Part of a small language model's weights: width 64, 3940 steps.
Each number is 128 + 24 x the weight over its row's rms, rounded and kept within 0 to 255. Layers, rows and columns count from 0. Numbers have three digits each. The size before them is the row's rms in percent of the matrix's.

# layer 5 MLP gate, 192x64, rms 0.21, rows 0-191, columns 0-63
097:097096161109124082132105161126171101089117088133118146135116138136107151102143147113133103136143146146104120129106112111124158112148170104127151136130125145087139133118142140167091189097077123
101:133121105141122134076151129144143152101142148135113136092103122132141114177139157112108149114175078140143103126131173077135123156091136134095116111092094139169147131139116149137135097144170144
089:126120134145127101117141137154126123063156107147103110098102155115153079117133155122132127109107143116132147147132111064161123124150179121117146142153110174124145158106145125115084137089137093
115:152126119118104133137143094089110126122100175131168151104150114151153200139135119114090122143145159115139098100107103108120105129113128155118151140119099116123106131144153197150088158133130133
103:109109077141124126127118166128091101128127096123160114165104120117119146113127108196152159175118125186124121098144121145153104133142107085098105158123108097128131155102129111115144149111152132
084:143108109138163154135097127146134112125149144173087180115128137132141125115152147106090117167153134104092103107095114156135119144078142134146090126143168129113101109151177121082124125107155131
102:134167106119117159121141131065137117133137118162148105140094138077077147131158113134131105128093117176105136116160146127104130135135118093099133161189119139130141115111131088146153126110142097
104:134061108118118107122145089155165153080103167128156106117138166158146128140189174115117146121131139144096144127156160167126124127122168128099155108134096109118135117127122131128160125125122141
096:118111114127154144131118161128113122108104143090094116119140135146149134152134184150154174158122111089122117127122145124143150113122186150115111081154131117156140128115104099129111184192138117
112:114088138148169125129124126106122146108080134120080110127142115123154135135114162149136146121094163108171147109137138107149072129105156131138101149105070141160137098133167118143118098142171133
102:123127149124137145096121108162132168096135151148125110096124128118091105119157183125139162091116140175139132127161140121152160074168140133119132155100134128184144143111106117076128150141124124
101:115127080111088168089142149123150084118127136117104138132141103167135111095148159108114108118144156137146097090151110133103129137151155167126177127120132133106152157117125155118128183166095132
103:140095110131080098117125145081111116137091136139145099132068166106178152135114130136154131180108104151118090139120148129126091083136111127145173127144110149134119117087133117131144152125120114
102:097156139109115121134132147148132166085134115117166133114075122132110133121116125138156115161064155124133131100112145147155153137149110118111134145143141091127137132131136122096166213157099120
097:092104174154152139111137112111123127149122091142112085134079091147131175131122137141147131124107134135139101085123113128147116125133176146149130135122107112099128094104173123130185134125166173
101:136113070121088157114153132149149196114112138134134106169115117100126128115120128136149098157115167139131114141143149196092115128145091135136122103131117110170142130145098110142155165124138148
093:108081091156105109116099141159151109109099125114144164113105124093134098164128129127108122163161125120130095104124174133121141119165110077114144142147141148135135148093108190123107144096148142
099:121123125119138108145142112156108092102155122142158103090119100161163163142122132186127121161074110117154175132159123131140100145124123123160151081147125123167144104136165155154150133141121101
119:123158095154151146114124106143114135130138095119108138097137144170147097139137119141152137110089134109144064122163153139145115150163119157106162168147149091136107170079110155115104138124095124
097:131109127121132114159095097108120153096088160135069143110131114122095130141125132128112100161090142081116095141166149130168132157109185130142147121098106132123099108109115115146124097125173141
103:125094123124140110087128109131133128128101158123117090122125116131123150118125123146172171157064102169118120162148149094159129135113166125128090162135093093126140097117136085147167143144133160
096:118119153098082106124121114138170170111147113106110153097126139161128130124156141127109141164118135104115107146179116155124117077098165148132152134156102148170106165110146126176164140142127142
089:141132139102150100151115085147142132088101088079093162108164132138127124099127128138120085120144126073137132128150126098098091165135152084145136170113145113131147112108120129124146130180121123
103:154143144145129152114129130114117110163150158131099163106149123163103139159115070158119169132093124100151108163133161119164131141103135144136102151137153071113149092083153112129132110098133113
093:119153096149172156097121101109162095157130135090125154124143112123129094120105096135124154162162103155112133160120164148110113154117131152112094074136142124136133083130120159116136116121190122
108:129125104121153140127164130149153117133172152095174121123094148135125103150166166149105142123118149096151116125087162100153151152121103101110145096079114151134151125125112182136129154122097093
094:149125124116106145086083078173133117112133157160108115138128141113156091120136161127093127110152097125127106167102119091110131082135128113105137094103116117108094154142100123137138121146064115
110:128126147070095126112174091133132153101090123116117111087120091104148124160112121086156159147114125141158107107121120072132062138151138141158144168146128120148135109131132111124155123117128134
090:133126115086074097130125117109131162120123145135220110148099160148102129145115131145081134166144175137150123168102086135143137119134124132147141119112134122106096120106129136135130151151106128
106:087151095150111152122129176124144128151155158157149143155084161123098152151109143164159110121118130137138110086132161128172106104135101120129120135150152098187128136148103102127100146103107137
085:135119085158183150126165127125133130106131078118081153114103135124153130155129137099130148176135116104107130096136100093115108075140105160162113108124114149131111134136090144124097146127154091
104:134120131126130098119102120083166106097107109173173117079109129130125105115085140179086142146130111137153130102126136086127160144126122108134142101097101163118159167143166131119110142159133134
106:122131115146108154145145105125153111117096133131123117120120108170105153099129105170133123121127142109141085128117113126110067175145120162084160132100140139119126129186125159101175076143141134
099:124141128095147117132146105119135126112090155112116112105148090150173116139103133166076140131107145122150157138099139157135082191135102135117185125157145147171159136132137138123148146156120151
097:106171142139125101118138111137153135096137126152134126106116167132090124132150128168118140084140165110116151138108102165145120108180181132132156132189101125108083160121122140128093125116096135
075:157157117120105155136110133108183110175122126163127152160155100119111112155141113108107140106133120155105100115158102161111111152130081150100093102121140147124134085121085120114116101103172119
106:105081135161145114104118093131093149075121098119141107118106094129170121115158156121125115132124133152131146097089150129138141161130148151124159163113077108134116130137124156114084168172136109
096:159127130126118164115151111137128161167135130107141134129143176140128158159126098125152095143106118111185114114159097090116157083085108103090150141151105098125130133179128164126144113132121108
112:114083092138140123145116114103116112080117127118145140126127119119176145157171124157105104168116095134153132119092120091152098103114107155142135141152106099131123139069149160118159166101119109
109:105114105089100102076134093155115124097108108154135153110127160123108138154136102104128147115141134179140163134136168131151122116096152110116075073096114107139129105149133156099105113113112124
104:134154122156098104122113108116166126113117142137152157114071142163117151123123079146117107126113139101109105137127102079108164152154111122144090158142108095095147133096125138141125120068131089
116:163115086109150089097100128130125120126099131131081133103112136149159103134141138126108126114122103137151153129113151133136094127207154104148113134104127127145138123125093173175116086085116135
092:148124196139161113150128127125154150108087154121129123103134143150091108146130152074146146133130161088146172107081081139147102119131127135120140097125136167085114107131133139139130138159134102
102:136130110138159093166126183157104124151150120131141153133107130124108141128093133138120102179157164137077140074143143132166120133123123149135139125097136129150155147079150149134130170094114096
091:120150127112134122108124158153116156159100139113121134136100212144084088170104162152150138120110120082124169123133169115109112120139143108116110150104150181103114127117120138115123145107132122
102:167097110139119139147133110111149154121167121098153133121134187147129163109139153133102128097126155147109168109112109135104139077131159172133113112143128108128176152162126143153109147174127166
098:114124114143149150102119101146102128089084185154120092100111090114133125136168155137131171139101153102181138159122126121115112147142108115129111063092142129117105158155126140107123107129125124
090:163159139128116105182108102112088191148120127091111147130151113142109160129136154122105100128120123125177125097127103115175109112134150154117135145140106120146169116151090142116130132174146097
105:107100077162110073107075125121159110121107128151143122129117130156152154141151100172172134131083096126132129148134122115124106159112105124162077144115111129143112098135126150122124102124162099
101:132116144136169113114156119114144122095130133162108146085152137156122096151138126111094114082144103152121125130104159118151167107167142114093131123105131124131183129095107111134097123076182111
088:155122160096111086162129124149091115135093147093145118120104115101130118161104160150138129138142126134130140077097130127158116094102141084140150164135099112131154102138112168079103101102112107
101:089105120106152125143157122139135139078157141138149153151160145114123136104139159144147117168162139164123102117081154123130097122117071152136144144109119134155106179145124116083119166097141113
108:120137120148148134099088098154117072119117119123105132138124139144127118150139130184158159134133119105136164159128153125179154108149148082160146117139109153178139139089112088101151106126135102
112:192144133128143097110185121143141106147108132075109141122097130140182108160128124152154123132094130128135119089135130116147112101175109115158153105150117119155090134110092140127102145114095116
090:104113147160124086098066112106114124104180084160101086130118116102121138096121136139118154091146110168132141153168155127158110164140150137140137120096125102148163130113142123128131118156146123
102:131109123096125089119164107121086165137072113130133128108094121189140125151149133097115133145130106107149094079141157076137146140132121096138116131091118122124119096135095122134113093120138089
097:140114151143091102112114148087105131129175149133109116110129119146114081164115112137110160080103159106162109157125159097119139139132143172139095103128137110097117161160110109173104136140138161
121:115137118125129087096107109098159163126137151104169112143114123124113105124137115111167096139156132170168087151111172123118090129148134157145128148118103114131130078164090161156144093126153129
100:162131095124096143113159140178163138117105144123147105146098092121144149142183119129132166112131132152133075126114123155141131109164155144104127115151091128123130121140131138189163109125179130
089:113123156146135168153129098107156095136127144139151156143138126126137121098126082104144153165145105152133093121108125107188108133136091139138094094087144149136085125110112137075120114149129085
097:102161126131139104135100083137177113112086126114128127157119136091139078152145170125125134124111146115156119111165148142083100148175114128123127127171115122126151125065136099159114155117125129
086:124131127091138138126114162180120119149139134102130158165145119126094158065157126078121134141169161097111080111163119148105146116159141130105124119108103139123101137131180151147134152141121138
102:110111141113131133142175160110141138131083152146097129099137128149116102189126137126117168132146134108120141116085087153114082142156135120136078150154100146128115148085090091106140120153121123
107:158148132077093156106125074155167115145081130113178129130120160110115134152139090123157128140132169130144128142116130130117113110122124078110186151150110130130143125144127167124153143107108096
102:094115150135133127123096113124116138117154133111107112145115099137156079108127129104091106115070105130119110146144180098096136157122104113152129131097198099104079109150122121143121093127118136
097:084085138120117167123099101129147114102111119142135114091101124122142149149159162158098162117149130106140087115111136152115150117156184099104103125141100104128157079124125160140102128154097145
107:049111124115145073154143151137120139111100163136128135104108140117084133154143173151158121136180132089162123149110165097138092121133152140144137151127137142142124149116103146107144139140117146
082:110105116122108164140109144149150139111107103113130130134163196081152163160139144111135122128114119094113126129135138131095114100148085150126176109123144110102142196118141160113141139124145166
111:132151124117101070105147129119120131130108113107132131153117124148165068098105132157105108133104117139100148179139102128172090124139146104115106150181114109141123155129090139152094102095144125
092:104115125078076133112114137067157117111107144166145141166113126112150117132139148139139131121135131120101140112072112135107149126122118121148138164143117161132195122125119082119123164163151111
092:147146163132169113146154131120116186129144154087123136086128185138135110108083096114110101111130162100134138090176153085103138119163146145115110138111116135142102149125150128130132102132103124
097:118137115083088149146124110150136099137116095124125076146089123138137114154153142137132157067111137178152106144105142127093128102108124116174135136140089083103155129158102108121142135118096123
087:074133129159128100135118096141175161125146110170152093125138145109098127137153180134146148098144125149154175155138145109127112142124107124137148149158128099124107148137093122113128157181148088
081:127134149110135121099141115135144129125131147125127125141196085098157118145132080123082101091161158109112122120155087156138096164155119129129097118131120161140135135146151129113069107088144142
107:152126125176107125104191176150116116099101120153101111085103149145174116138117097137123131159126132144141160125163119110099105155165128120160127131138102128128157183092161138134125129123125126
099:127121144123181126123132104106149190101087127104131135109143108127153113172135126163117144139130111110137140147101111074108102141101152093146140152113118120151135136133141134184188102147149139
104:119116087091132136157118146135141147137110127110116103157097148133141164166138127129093131104123157091137182130128150160102104111131174125085112144168141105130101139118160121169135118167140077
104:147165094105095142089115126111122135117102096173096159110115130093143099135097099130128168155107126117127091155123149146173118116111116161124134140107134154123139148061097115159122116120160109
106:114118123167134115114107107158160134138106122112150086170080144148144104130123104155158123118153147129131136144137162134178113156155161162139109103134125151122143082104138105112106066143134089
094:128144110159189138188124131137138144142081107144135118133119136092154131118115101117143134139126136128118130116120155177154116121106098103064107104127134112133101121179100156129090107085120135
109:135135125091142108075138152175156133124130099099123072118070159109117147101124153111125142098124111144113154113147153132118135121158178113141130130139068105169106130112152144109138125154118144
106:148148109078162117156137092171116113107131160090124141148124119154129117120143131177131109124148102086148129134072166153173132146120128134113085078144122107168135138160127145131119126112108134
099:095134129095089121121127149091129136113075166135138171119103112107185127156155128112096127140119138136161127113138092118085110137105109110149118145174155165112117099088135087135132136129124097
102:106138146110091099106155121109094124119157166144146101153115102146104142104129126123092081113155148148114125129148112110131114145094112093165098143083139183163160145103150146102096111133148118
088:126145103094082142149171147151130131158173173132119153142161168107134164144098115149166125147124153125140109152114113168164116110098177159111128152162133129141155114157141121128117121125163129
110:129106133134133086161143131152156113107130108121154081111114124138146159159158149145136098143144106123137111155101161108117091152154169125137158169139119087140161152127160183141152146169106134
090:132127102156171148130160156146139119141121152142140150129137083103188137140108097117094119124128155118136109106108135136113133137105130110178104137192111110158143139115093086073112143109118111
102:127105112148101097152098132171138115082110120121142153169110140157132121125167138138119151167138137145152103128154127114156092077129139144169144153131100114133145126130126126163148123067133071
094:123107101156150114132141166125155095103132115120128124099166134117143105081091112127157164172141193152137096124092107144128139144172130114103144116115124104122106148122136138152096164108090150
096:125135127087103101129098110168117130155121155063126133123152176129127132148120095141109117149101175118172164158134146140098130119124123122112127121125118102130163116128150096070152125164099154
109:118117133124111093125118122145145171144076142107161102137097145137100118149155153152184097130139140100160130103157164137127117149147114086169127148131106150167107163148098154138146100156148140
088:168150124097114135131112134098122118130088148055110106173097142155110127111103145102137117154089109145115140093119107121083126134143103124158130125146168101098118111119080117152126138088115134
085:117125126132163084115109150143156157115133112135091126075162129118091129110124138146148106160109100106109109111135165152121091132131097116165133106103121132155153138146114068155111085094130165
101:132169148086095115088111133107132141115135142127128111097141085121128126121139128096103130123172162141161119099139137079096083133161147121133116149128111122146176092153113134126138171170167135
106:144131106121089092134160151164140153134120163084149116113114133140151117162120132147162129193114125110123105125132165090094171092137125116103165157139111146148107143140131107157112121118085100
108:088098105101118117125144111097130169105146157108116100137116134147116113137116145151105099098144126127141203139113154102116146114109125172098098104148113147127164132138080134135134169156168108
094:163110126104108111147106146104089101106132139068121113136117120093156118087141062122127119110132105127097146128084138128102131115143075130076131134092133155125101135120176123124108112135126114
100:138102075132106136123120153101153137093069102104145111061138113141119133116159064092118146143100082152099110113140130133114160131162125157117105149122112124137129126097117136142136141134142144
099:145127130093134140120143149165197131129143122128136138122134186151106089132135126146128146086138136123153172149129080149075127132170152138139133089140137111149185127152139125108120145134103112
096:155089091156138165109117111135097097136122110129105125103128178165138167126151140149117126117113068141143159121122180126159152155090120094146100107122135139125127134128131126099146105094115175
096:145114152164146156109093128097157136082126182127146086151122173106159108141120145135152144121136139161138124143147164117146120107169134108111121091125099170128145162110187144119129114102125130
100:116110150138091159107146107166148100144090107139140121119126173132110174134110101173142193111128143095134108095130115109148155126166124134133112141112129171132110102113115081158105129131122095
097:159157107111113167137105126112143118168100128075135122079140122138123117114121098134162117099140119128153101130176152106136125095123157146085133147156144126142108111132109141130201132158117171
104:115136096141162080092114157141081133088112113144116124142157110122153110102135105114167147122128128155123125154134118098155113136169088098121108148160090121141106180122129110115083099120092135
105:099149114138111107160141125162092129102117142112108097162127102194138148092120113102114141127124166159192121121140148095123126130135110129111152122132093084097125135149152117115105149111124078
111:129147126121144111105162178157106114127131094115136135141085092176130140121143178151138083096125113110104146102104117104118138156117133128172129135138146101160094149123075164141130142117099101
104:095134112126134123075143116161171124117169101133194152156112129126127128109123120179137120123128123137168103141103122124122125147168130147118101141096153113169164159145104175123141094106127138
101:139142132098081107081136124108149139067118161091119141134112109165163131133150143131088165107122101099138130098083117105133125128139162103085113122138130121142117146153127135155091152169104127
100:132084152135180092133174112102176159108121156103091141128116137135191131146100115157160147112131098150133111117112121092166085125137161149123126130156135131129105103130162121112151138122133118
109:131114097124125111086092115118155168101091128124157152123160142124120120127146145159173100163123116091130073142176140149143173138123141132132118171139099131134109165131098139120116087155125146
102:152112104129111125124115111078115107163118154087183136139136112105167140139117112124135115138145088149143137105155159134144143146143092125137152200172114148153078142105142133118112165125130123
102:160122103093150140117083128101177127156124150132130128136128152154085093103074125134085164158148164124100138136134108098159115121137133146145131105118113172145119084101164107113121115114140103
089:112159116104128119120122133101145136119146108183139144098113134108150097130072169149123138101112184125128138166124120137164095132133135107108101106117138111114125159161074164104114081145146126
102:124135110106147114110153125126141180131110100146120108100133110105096071154132131152136127104133126150127132153121133153164167137164141131108145131109130169196150170099100080147127116147137162
106:099130111141157154138182154100070138122157103107085157096129156132137152142119095159126159149132114121147103143138117111165143149140136133147134168154134092152097139085111098128104130102107104
108:160119126105095140096093122106127137078080162140118130157139126126146123148135166129075096120142114117139114120132090107121124133106160129097151124156091157082181127125132129139100137131129180
100:127120114116137152113155124088142110152112114166109145089083158155123142166089105144070151125110132156144150097113148147121173113143120097133130079131094126097122111129169173114136118122117127
096:131100130089161102103113098103102130122156141102094122137108105123129086094109141127155098156108147132130147114137106123095091091157139143198162115129169079138126097124133113119160146119129130
098:092137138159132103144146110129115109071152177117139086127155070121147141120141145176129130128139127127162132131136115099128114156120144131137162089115146156133156165136182143151117155114111169
107:149129163118116140122144104141127106129100114107142136114110184130119116154099122162106104171105101133112132117140107150113121108167156116117109161122077094155142166087111160175144090111095107
100:149166138114136147129128156122133133145114173112154115149086143139156130172091140138086130145124165116120155094157092109141157138155163132124094130157120140104082130119143122165152183117133089
106:132176172091082140128154141109134144120162140127145129125076135153163136105086138136122128094125147086140144124143141137134073155152117119147184138126140127152147107155155134125165125147091147
102:127106101137146105133181121104161172133115136131175173137127129130159128127088109119113177145147126161162095109163127121150125136132096174094162129112131139152076133163133146148135149138126120
096:111138166129142093133161148121133136109139119126105162182129106146127138099095135144144114157107140160098150166142127134119076140088136156143129129180155094099126102124100093137111098099137087
083:103145147138127158152125156147121146104080123193151152113147130093109111189097122126082187137131119138110119108153116122116129145100084098097123101152147099126106116144117124126131146110137113
096:178091110116155164109085124083121103127119143099155079138121116115150128105105123118060128137151129168081142105123116105115129121143145132134122100175118161142112104104134136157107126118154136
100:076096103117130122130187081114160155122107140120111134087135160132091142111128146140123110173099155154129152129131124147119089112151148126148154131185109113122137138135107151111170100145139100
093:138146143116141118089153095115082119075110180156125132081136115119129117175122111125117120148139099182137106100126171108110125137141145117155163149103137102157116132132130131124150146111071111
099:099107096155099113140118159118108107117121105169124084101123104122095087095132137142162124116142163166138106115171158128112166104174113124143110116116106156074100131110120128109115095120134101
103:139108132101126111060102135111142137121141120136114132121135126169122137096115108123129092101118111147122149098138070095123148132162058112129146110110140153125093142147117127115181154132116177
116:153132084038092132111112136168165113118122120138135134134113112117111157108133083107132108137115165124107164138137091149090109113130124125134078142115082160129151134121143114123142119121144152
099:123104123118097108073096127111193122116110169147151115154102132111179133116146093140123143129102146108162075121135124140148150108131129111155144123143133166157130152117188110151137110124141137
091:147149121117076127143110101139102091181119140122116125095146169133140145145127135144130097146132074119149143114129147148154113172138178136146095156131128155147141116166093126093122119167118169
097:128115146130121144121167126088124180161111188122134145133146154154117121105110140097121134112168133147131139151107099139170132093149099144075152105175122162129119156149130112118154139122096165
105:163105130104037109146139154113164135143079176122129107089130153136118145149101136099094121091147126144122143127132113097109121125141169142144126132139134141103139109128097099139089143128133102
101:108145150125129148134135081124154137110134122131149105141080150092116132148126151153128119113130094117137115161091150118116127170158082088111127172108096096113178173094132131131130128126127181
108:086135135152116153138114136142153114074112127115121085096113151108133125147105140168124169109104094155162107100161099130089091126146148118096126130135140140135162165128129122082120180143126152
103:132147129138135143139182123123162109073150093135121127113071168139090104128187124123138087137102100145148127168128137086137116143145146113121112148130150109141167156118092154119136145138112107
078:162092120118096167129127106114091090147138132106153159117145100097136132082123124107139124140175132179123126139129123117179146117141134090094126074096164141144156103147092151124130126140136119
107:165171124160149114117126092122121133109114124111108112114129140150151100112137135152110137165164123154134168098164147119144102147155150122163143135130068171158140157091123134090170152132130094
094:137151139120096126150129130178133131138100109130175119149092139164144148124120098137141081135139147125102106158124105114103089166164108102115093171120108077135141144081133088124130094130115131
112:134190174100145173132151095130120113109169145124160137129100136122122106156149182141102147094124142147168144075146127106134104156124126117149140092102104148148127142136135155104099139123120147
105:109152144084121159121139123115147135082120114117111110101070127105129141126150169144117128108125141101165126102104131088078117135143087113141128139112119131201155135122135145120096143178130140
098:107088116115130132142153138090115127143081167126143166101153146161128123156127092169140093159124111147133117164118125111120197136131100089159108143127139095137092139097131125109134156132098147
094:096134137144149131165171175091105132177140130131123134134164116110140136131100169116130163161132136125123073090155121134167089111115112121119154127124129188187121133123129128150141138116139129
095:129081111147164126096131147136133126088092123120149143115129123140129150158157087145132160097134119150151144132132151122144154132102078151177149138129074138172078134115113122169114137121163143
100:115092156136119117105123144069151157105125153106108140158084154114134102104176119119163117107166119145104092158123171142114125120135158116116103143149101145112138119070135127132164093117124111
097:139113179132118125106130136094093148102138106128117109087144104120157168110107148137102149118135158107160135121126102144097119123150168151118171091151083193111151133129132154095112133123157112
100:102128180162077130113132125082073100115125084127134103075105152134122132076130104146143117124071121153127138126125115160113115141157124104122139127115115137122092152132088118112117116135104143
097:152122115105118147123154107180115117144113105154123110139093140119082211160123110144166125114101170134119111137101107136157085119119146107146125152125089137144148110129169140131142125108149097
109:096108146145117135145149145111114149123153098089152086153066145151161110116107156089121154124107110158124157104142153110125107117163132146119109120100108080114146130125152168114126178125150103
106:103098105123113144128127151116168121153070130101092093120103149159164149145091157091114155097129111110165124091133165122118097151145132107143134171145083102113140118133126143130140102147125158
101:111130181127108107104150150148103115099144155136157115121153104151103110119102114160077152143148121126143134128122150151145128117164177161135101148144139103125117164109165105141091181108111162
106:116120121138099080130113164151199153111121123121135113148109107139139156139089147100110129130098147101151165141116115106102150118142124093182163153152097126105128132100152106102118150109160098
102:170144151152110126139128119133121096121104150108159126171119105120152182179156143128146146101104112119118078077115143113120129131140158089126116134155096114134124092095114135164090122096123151
105:159158074142090085118099157115115133138126145125153153153135120159153096140105150119132186130122098130119105137153159144190163115126117132130134123112098152113161155115126167148134145114128088
100:158132141145120136153144100122129164125125108108141084152099110131132138145176169160167142164077152155137073103117145108153074113162109125135142148147114097154106109130113111136157122130153129
106:109131167121121163125149140103132156112141175157125120124119109110150118158090109100098162142122142128151088169154146095148094170118120115107128137138105139094092084108174134125160149111160137
109:176091119158104115127162108101127150109097143132129170134189140155079136126159142095124136145105104128127136159131135119136159102121130098142099111142104081122096114101100096116082127116132137
116:078116114153105097123107142121112138087127108107160081147134114088145150139129144155109133128060126149172134111128100107109133143157113133133113119112094166098137082158134114142109119107170121
102:095149107125091121107130148121134118101082112148155160137093131134145081116142133136108153166108134173147125204123116113137131135116127136143080154120132124149162104137084106174106134134107134
088:092158139155181157130120126121138143095132141189143150138115126115106114136141158147088142135134143119097091149115145184122086134105112144117100094115162151134156144137162125160119087133103140
067:134165131128139142167116102160147086128095149114144123143153147093116097122157141105120126112173153138135126128083127108100107166120115104115136122184155116139179140161092158106101144150136094
129:143107105144136136150157150132129113127118125127119173109078121106098130147168137095119136125153087156111128129144155145129126091138128127112169133087115171148165137115113197128155173104161131
100:093136136129138163124149170126139134095103135118100081155119084106157110114125130119182142124130168182110116144112107182097133103157184140134111110142119109113133139114120122149120152100111107
090:151115101152146165126124138131089103132130110108121162152130094096107145087119135099140119163158150162085096132169161182136094127106133109171139123108156142137106109129123121112123094084117136
107:121095139141135118090110108132124114108123096088141164108133107161165118136125157159109087140107128120110154156101144142118132123075158074166133121140142102146164084119115143114105131176153106
096:116129121103095107143136095129080120108116170100123141165104136101143146131148112143100107131157117121149130108104164118101147115132071157113108114140131156130116164102153138120070194135115116
123:128116154140144172118119097139139123113149146095096148077108136181158165130129103152077144121121117106140137147121090099145109132126164174140087133121142104108127099139144116119158125176124163
099:117164128132170155088129109176146128103111139170125133160117071147110113143121184156128175101104171125170120123130133135122097162149126119129115117095147108144129085141107141117107127148128126
082:154155144123149152133120097140109096140132125106091127092183127138140118099103100141103176166169098119109158133100114135148095153141133156099154111139122093150154139145134136115144172180135128
097:120107137103149103130106098140126128115095142112115088136146126137211115133112117131103090163114122103110134093092129139089124163121077124153133104159148134159107142125109077101095116129132131
105:107135124106096138104155173090131143111117120139147122127079107135143105176147106121115114136113125104126104118134145128157102194112085137126093127142124150159160111088131143092148160111177119
097:138129131139105166157161147185112132180125134141123087105120142162142135184114129175190145132120146102103122116144140120134131122126123107121157141099148102098145109134125102127135125092096085
094:082117082092139115099077104143154109129122130154145176153134156132119148144133091117126114137125134114142124126120133135127168123111079117115091111169115151126145115158117058098124134126137088
108:120128166095084151118104128122102089094106183100138107149096131097119106117122126142126099107127094116130153170117146126162116121113127136133126121149119104136140100077157107159078111138079139
106:123160119132134136112160155147108126092090121125119157116102115130135143140175091150172126171120115064147121158130149156123150138112135117142151142140154124145130138080127118057151155138145099
099:131158111120126142093127092142126130181106193139121141102147126155135113130097091137102125146123134105123166122139132119144134152158133139162071120124117124148171087106086126108089100141158107
081:114137160137157126170157128170123124149145143092098134131137145120092159136097125169149155168144168108132116126100115121103102110074114129117124172138093093150102138091150118091124130144121094
103:172091134148171099101139119106132173118087121124095180149153155133145113127163157136130144132109102138140088132139097147125090154116119126127095113141088132116111073140107115088115107115128114
095:120153153114139117076127163119114143111113128127114111135117137114155134155178133162150133119124170178147133133156135129111136134121156080148114145163139126155157094175096146159175102093142106
105:133153133109070139107124141137112067147113114155131142126105110177133127106146108130090094113143148134169124145124094133184092159132145116118122127138134130179158131143091134117141082148116107
091:146135108140122140174130096075147134124088124118094165124112161088147109091092115092136148154136114105105098103142151113146054130158110139129142102129135134109136115126133106100173112127112127
105:165139158149116121120115140102113101135128157078139110142145108167121134149186152123129154115119136165136133115171153138080106164142171096119112140139100107145146114147170160124120171137113155
089:125139132101110122117143072089147082123139157110118144155163092095135143118096103124167177146164123133117147170076127116131131105133143138099151120162116133116130095111129135128134147131167082
096:115135142143134113120111123130121134149133165169111101125125100125090130143145147129157114130094178133165093146136168111149114102128103118169129131136127171123084141066160091137118070124123103
074:119129176110134144105091097132131097141151128096093185139160115138125126118149117089130101114154135128089123149096109114132127118074115150145131123140189103133143089162140152127180118125135140
099:080154150117135159133151141091146121104147183152099144138086156069118127138137161161112139135110164153133135118093152124154086127114147098132090177103153137119122118130121117120149145104135127
085:117172169107146136129125119154125116185136124123125095135158149138118103143134166160115159137145121075178103074166156149127138182149119132112133131148145148153124125135119135109114117180132120
105:093117117106155111135150126091120132153133164137132134106129161164119134150138140129133113167101142102155157091121150126126135156132146121197095144090144155120098095113116123111151090097170084
103:150148102102075109164149149125135114159119188077161162162141140126118165126127119121132126118140147123181127148133100157132140142108111144135120155142105139091085098144147115113090138094122134
094:138129147142135096119132118121102184124148090152128123122113151125096144148185113123153123131099165171148118121185114154149124106128126126106122132121097145090114138168149207137145120134123125